Weights of a small GPT-style language model, trained from scratch on English Wikipedia: 8.15M parameters.
Each number is 128 + 32 x the weight over its row's rms, rounded and kept within 0 to 255. Layers, rows and columns count from 0. Numbers have three digits each. The size before them is the row's rms in percent of the matrix's.

# o: layer 5 attention output (transposed), 256x224, rms 0.0549, rows 48-63, columns 56-111
# v: layer 5 attention value, 256x224, rms 0.0445, rows 49-63, columns 56-111
# q: layer 5 attention query, 256x224, rms 0.0443, rows 64-100, columns 56-111
# k: layer 5 attention key, 256x224, rms 0.0442, rows 64-100, columns 56-111
o48 106:115137142115102064138127098087117085080112122161096127135109128098182120146151127109102131152140178105147128094103096111102093110084144137130152074039167156106148129085
v49 100:136152115143070141117151103076128113128159092127117223110140140034068173132126129118082147130076145180126119118112103122148162137144096145173130124117115128138160111165
o49 095:125156156164130205078171149099155129078083095193112135137096072107106112118088101116157145123155148115142151130087163154127111133114167127098096114118082167128131086155
v50 092:142093177065101103139079115150058136098157121168179179140125109173095145113110113100123130100082068143161140151137120114060136116172134131114095133141101121110148125127
o50 089:177128047154136115129128091188108163159095066098147166107076123131135177173121157123133126171139124140209135160156121133159144176160165164179137118197137125112144177156
v51 101:163073192099078090117115128134115110114145122144154185071110115113098153130113153139066185146123152144184136157157101123121075126103139156118131075127055159156165156104
o51 096:155172150163135150153170161118175171169115091153188132141112148160125127085116152079126123173152119084121150139090058194113113124103135086135149158158164054176116124153
v52 101:171113149105162041140141115178152141141143148119061135089164136113163126122092127142172077151123059109150192164131151160122151196105162161180109108137098090123169179081
o52 097:054163120089151084183094141114074126129134132101135097142131154081062122184104181122150130086105141110120142078066101111184115163165185112115136131192217068111144132170
v53 094:066117075060134137106067134186136119084132153120121116118121146175100139092159143128138161126128109106155093100123178146151089117177144107093097151117117148078164075107
o53 090:132137175153140163131244106136106110190095152157127130149133086145139187142159124176116142099193103125121123152091103129155120094116124166137130147117109073106124083112
v54 101:110129077162180145121158104127129104161087084108107138161192066136164155129163052092079159068153126185125092104124105111139114146150135152191134133104154152080185124128
o54 098:103140092156072095103096162117117077135124112149176133119141095059108157134088099131073179164054143079086097081146168119159108140107131094116094155101075149125131182126
v55 104:123091111097144152103159190113127144150126111171083143141125123139187124083157151151120123167078162138148161113146104087095149133116115139147133110063119149132118166094
o55 094:062144123118105113150190117133130139131113159090171114087112051096072166128168118139155197138122126133113096154145178099150151105089091122112102130167129164073197066198
v56 096:080135124074077101154138159155105135136094101107110140184118136146163126110108138072066119106148139136131096137151145127136098107142071139160072069125135060124135130166
o56 087:158149107122171137132086181131161140139188172144179108171124098159106117136128114197098150094165138186125211093096140107183148079138156101097132125155148175183130163074
v57 099:132096153108119163136158122094125166084125165124145156144121130188159089141162171149082142134099149100130111137110105146128096124141107121138124097164122151099161058085
o57 090:180098090120151157074127150089133128135152129128164113150080124130126154117108133165184121135148088133128073214165117092072074102099155137158164161063122135114126176159
v58 096:135103112116112098085165179186176094121125176141140105201180177085067131180130148180158059115134105100099189165151088105164158117045064142072114042165114154143152178070
o58 092:138153124187133126143094139186091109088089099113075123111149127128099112149163040057173147131078145140157151094122081097079107111181119074145080151114183115117150175150
v59 105:171143146113083123108092149127164148105077234144108097130132120099054137152165126119152127134140185101149148156133097158102146087170143137193126114083134203121139193168
o59 099:127120142073125131109113097135148095154172103095124167107149117098056170086154103163135145139073094129105153106146128134089140167087143167131094185156231095082182137119
v60 097:085089087112113105160177130172129097088179145141099167188127124091132070134084108107110139129120092125114168115066071140123175208107073117169135137107075141143127130149
o60 094:138104115120113163146105167133133121135120096162104140137055114139097144074153093138091149070080078116128111135154157099108091125100112188125126113098113096110121122133
v61 104:191139169172159127129103085059156147056148152173065104141141064135201126165146130175091163117107133097095145090106135122129135142095098097162079127120139117092052138181
o61 102:126172072161132107106110165156131092163089100171180099061108118148168127146040123090135077151155134180124103151077134134152114096142110124115076119123166174100133088150
v62 101:100104114100105157114148147180123159208152072125097127147076185097115120138151126099124115113106109164124147164148143096162086153168126150133146094076077085170176126147
o62 100:158154090157180121105089130123173114071158081136127143164146135081168202129163143100157070146141147124141130155105119118126173125172147173090115075127095216106132163156
v63 091:111144169125149120125114087176099141157131120130093093186121156055163146182146120113131222185163177049083151096081113139137155105149109138081089161120115158151132135109
o63 087:159139166132135138067088130112137145083129143108136056088120132132175119120120082162086103107134135147107097112150240114117156098160123131113173138163115127117186099117
q64 089:102106147097076162103106126118129090175132123090154092153110129112145121082179055158115111079168139096115185057143163196043103120117172089125127094130058109103124140200
k64 083:092105124120173132135164133133114109183147130127125132107084114143122146107172147172128103143117126101139120125157105147134123153125128120119100149126155105106172125128
q65 086:094120142140087127195134132107119130135132158077173152135188121165086062073132121162138140048113191136097137161096139154097152128107120147108154113148118121091062139125
k65 104:095069097108124109103093120053145128185134110122138113088091126147116176162115106170118133085136125080124119079159090147085080159135151126102140137102159104043174158105
q66 090:130119117123163115142122116118091142095128123205161122172157130116142077153135160097136168129073140167165101115160105064214110114098138155128088194093166164139101124143
k66 099:029151138111147107117105161157118092105074157161157144134094151149120129133104123123108186135173137049175151147098130095143148160133099155118201124153091092150077097116
q67 089:147186104176141128127144106101152121129134101124068117157157125121100175123137165100151121237134144137118119166150128100177109119106068121184118138169134089084121136125
k67 090:168160136122084144135132172188106132050157107155100116052146135142167193127120140096120112107112091156113087116101154094189156101140131132139109069076071171191131102116
q68 081:092124120146128142110139104113110178155118050135102157151151156077040099105044158090180108126096120130151109172167134106168132136166066144130119144085128117137065124108
k68 094:105143120127145132113099079162142088058111081076105103116137149129138137145105127132161134154148170136116141135137090103170136107132167119091125106180174088146165156156
q69 087:111127114157118144158099108165135147101113088113111139074105173142131130102090155111086150132115149124138137170159113080127102142142139057059121092113069143113137162103
k69 095:125137146143147103110119122131128158045179079120132113160156211105131143143107087119139124166127111146164089153105125195195172169162107134197142107131150079142107098065
q70 085:067124125113114113139108090097166137115141133163128078134122092131128123096132081184133136109144137167152127079132139225123092129089187101108093104135061125107122105165
k70 091:128098079099136140124092164143075114092194138170094127111143125166182130128173144086092145126108126120113121134121126112140129138132114102098081207115146127182149135095
q71 078:125145177135084120077113087089089109136197108106114130152192117125187080098142124138111098095089171060075133130106174143120171138109140161158184137078116151096056115123
k71 084:135073126075103104130121129116130162157125133078063148157129164056105176127134168088129099068144144159142100168153143127127100078076155135178138160095141133155110099132
q72 084:056135154136128108127113131084113103155058123148141144143136189064142103138157082184119182092116163125105115121180043156089092119081084125118160127131155093084077128122
k72 104:125133199133145153157136095134143077095147126082134122102121170150130124090109084099146201077137129153188132128123140167140135120141067149072162078154140182128156138161
q73 094:156118085131095111049168125023159114114148128116144141120169083136139156107144142155097066132097168105123120140171125152110147162058152119170120109155117129091176162197
k73 096:139126166166128178171136171151152094134151110110138135121107115131155160117160110163057131146162033134113144142115162090102144156129083119137169115091145114144131150146
q74 098:109172144089134114153090129072139182192112107141108178115166120101127109093142137146167127119081082185122060097144098144105125124089153163137135116152131093092145082159
k74 094:134099126140151086120128085070130153152141164119126120081132139138101153159190136182134116160147147123120080069088108153155101159099148148105124153115098147096177124009
q75 101:135172111153070100113131128150067099119119153073137094137124113129145145084173075087122105082173146108141103129119156126130168132117075110191122093072107078089105151165
k75 104:072070045090167113126179114133115175081114167116156126094171133105135158086140079154097130154169167162143097168095157092120086087134168142116154123162149188151092120082
q76 087:127127115142148111080100147132111098169155151193094108225143095091118128063082130135169197058120074132089128115108129076093201100122124121139180162161196081133115154112
k76 104:095113148121124138142109130124094141105139124128149157124098138072055130184066134175161146121118073134089164103185147141146199120147139127054178193158127062122059163167
q77 094:069101082116158076125153132078105163113080131103151115144110153123137190161139094154117179147172114136087136121156087175108123075092105071124125120130050088120104115138
k77 107:135111131108109178104147119157129094149118121096083071106128126086149121096132179161154120158114121109084099089132107088122167116167154112170097150106186113165058177110
q78 095:121112161140132148114079158120083096133147126135145079132191135084130151117139101137116068126154137151165091097121149111090144161130141087115109128105162132082129167137
k78 102:074115158194071138165156117164136135082127053107110068189119133154142099125115077091168155114185161108115168171090155094140083107086098109139167139138096136134104160151
q79 101:178169122100176137066118086112165112130182144110090058147137122196149144071189142130112140145075119092152121147115144135076113110136155131148139160142151149165112102123
k79 093:130123176152149151144140172144155206186139099143189163101105114110150159139165104120104185077142161170125172093139107119137108104135141139140117122090184078115190118168
q80 103:132142132097084101017126154121084121143094142143126157117161146139139090114121111101109153176169189120124069128174170120168113157098190099143094131194118187113073173121
k80 097:127152089136045165131138137137173135135117134173124133093169127065131151117078209103147036150081190121093139071135075144121170108110138139133032133117117164111156139078
q81 111:134142145096180117170205171121120149198075082153144161098129099174116161158115158118145115142110118192087146136120103098132131110193113172106131126166082097161134080090
k81 113:152153121148115185118123143174158139143148097085119085033217121187158054105115178064139138107085166154108137186110197165164085125120095135113111140128155112146100128145
q82 093:111075109119108107100114121168125101105078156167107106133109147140111173112143107129134125131119182100121148157087166123128187188112119159161138141087142058094171152123
k82 105:161162177170157132149115125142093145148122088118118107138099152112096155171117155114141209130155101121131084167135098178133178115117136076089151102054084054107075130137
q83 109:141088122095169100116128107137100131098110098157145200106114149088134103159111120122173090129130156100158126121132113094163057117128162150110110146148128151122136112103
k83 089:126181161134158091186112154134124141146106087089103136104116140124162120155125136136090129069188137107103151193145130162068116177091121096129168082148106148116139118110
q84 108:092123117166097107096127142134114094191043121171205121124056113091113169171094092115134177120169177148107095206098140122111191114143126140093111114155155142121094172115
k84 116:097088146098065133129124132177140136113112143131128147154132120093111104103151040136104156119158166109100111163093143107082127173138134128108139148090165221117180126166
q85 112:113135100097153115095123109123107095156176146128077114126121190149091114137133066130122081172138064196153150099144142122083078127107147173111138134158132141175136109146
k85 106:146200163115129085125115146138111135168086102114096146166085079092126130145123180069110137076140204152096095151126128127146073166105148124131125125101095122184154089087
q86 107:186149227173156083131137073087110124118047159124131171157113113130130161143172132115118094127138171142158089116101135126106204148095134128145110084115100113116112129091
k86 109:092171091091136094104176150126177169141054144123125154106117097191120176161120125085082099129136101127124118144052146120171093147048159131089137137107148142104169065108
q87 102:165196110126141139096177121137159111175126141147130129146157128195108107118151193156159096171098124125140115066157132085207147156211123153133114102134127122124094102097
k87 103:077130048144110093133108112147118145131089179138197103148142090112099149153101088119152098162124148216139104124139079120120104096118138165101161101155158193119075130118
q88 104:094116159128117090117146150167125125124108122052103123148121195083124113147158112179099090160127159130131097139193076120111126224097073160088128162135156116091167126108
k88 121:126143143148126131125135144101107110150145138090130038082145142136110151063103122178099138174132109093134078104153118101144151157138133170136185124188148131136072137100
q89 112:115117149160102080125160132141126112058117155102170121135126120101117112121110082116135132175117146146136105094136147164096081117137092137108134138127141133112137112134
k89 098:137136078118136154138177100109122132092111119176117145144105096079133137210060123102098155166126114168111158112109098148181145086106128129101143116123103081164149128151
q90 120:172109162124178144172122151123091113153116150126149168148165115153133153099185179027120128119090156126135116133095114075127148140173112114098102094139127130101081142075
k90 101:129106134120133173119121142151187143120063215134149094137116082121137108109123091181114165125133191094131065159113153132115096144141111106144180144146105111147067131106
q91 098:193106161145119129058114169079153081057183151104130140163105082172073170117096078114122096095103127111086154129130140168156077130118137146128130159088130118108232114147
k91 121:068076150086108137106152142080094104093117120152204125114136112103102116114128052161160119170104150076161088057086111119124166103147151142139120136164125161076125122142
q92 097:085141073137108122128089077159138119137144162143171171140104051154158129138158135115142207191091109126106088171109112127102104117162148191132134205123124119092181125130
k92 089:111186140161095173137057182112099129146099091098118069100168199149130105129087134157122142119097109163182074108063154099172191113143133170098077093119121197053118170113
q93 108:150127070121112123133104028153090083132077138152117134133069136213194096148123101097136143095091124138106153106130131139161087080113142158117151143068137097158157113140
k93 102:128124134107141152152149150168151127134181087114113196119109073119131104137092107071164120126150121158104140157192134108136098158132148116140157126109149090128115092109
q94 103:099169148148158117137109152104112127199095142089144116125153170111147121115128108118132124102090139150094168148132123123171133058100108113038107139081098169147156089118
k94 105:135175159130118137143142156140121107106142102184168116161114130097117082168100092083169146109157157136132157139129090150180075114108073133103160113207085161143136117091
q95 107:099106171168110082089200104137160138175090168136131181178068178155164133131114118150115139127149155126150081123130136082158112120099126094162137179137127149114119111099
k95 105:062146125147113076171124153110155040155110052102141114185060130045171147158124112091170098083120128154176094169120156189146133079108199114134070139115164143098182060133
q96 100:141160147110152137164128198111159088120131104103187150087088139105172207080096105121149111189102131113130116156101108075161116100128131108133094175121129169150178142154
k96 101:112119102200077128125165101130128134104074108189154101192088102190085125075135116115090140175111141134165115124095127099103101134186098152133109114122119146137187105184
q97 102:180077135105107103130145121085160104084125194110116112109113150133132137128124106104152200123175177141117083168099143144116049105177116094141139154106105103161062105116
k97 100:130176129128066106114095137156125117105105178073117174117109113044165109146088115119072120161071163109137091106096113103150100076130141095205135141125102146112105072152
q98 101:127099175124122116117218186141094164156177102149112146169155133129114087146180084113103222126172152079162110220134111078037094125136089128118118172102131131122174129148
k98 103:124158175130126172108104153152164147076089081136119104096141100107166131133178109124143119119126130150128106112127139182106092136110075058139087130114098110152123127143
q99 113:152084141125167129120152073164078113179128148078116142110112121111129075128166134133158110099132153108120083122138128098165104113121128110130204121070206156140085153083
k99 105:090109128126141094092126147128103099174124153136101162073148120091184135148150131088097085085167120107192122119114073165124186119108158156089135121125149166117182093157
q100 104:156093164057138133098143117139159107091125200112134165118131145143120075114139163157128092126062164095189120076184134147162180088123077116110073091156119109141060086094
k100 098:094160106079154129122125034117115098144147100110130180062093120212181076099106126126130091135135124149134093138091129194144155161143130133136144119054112106088121103130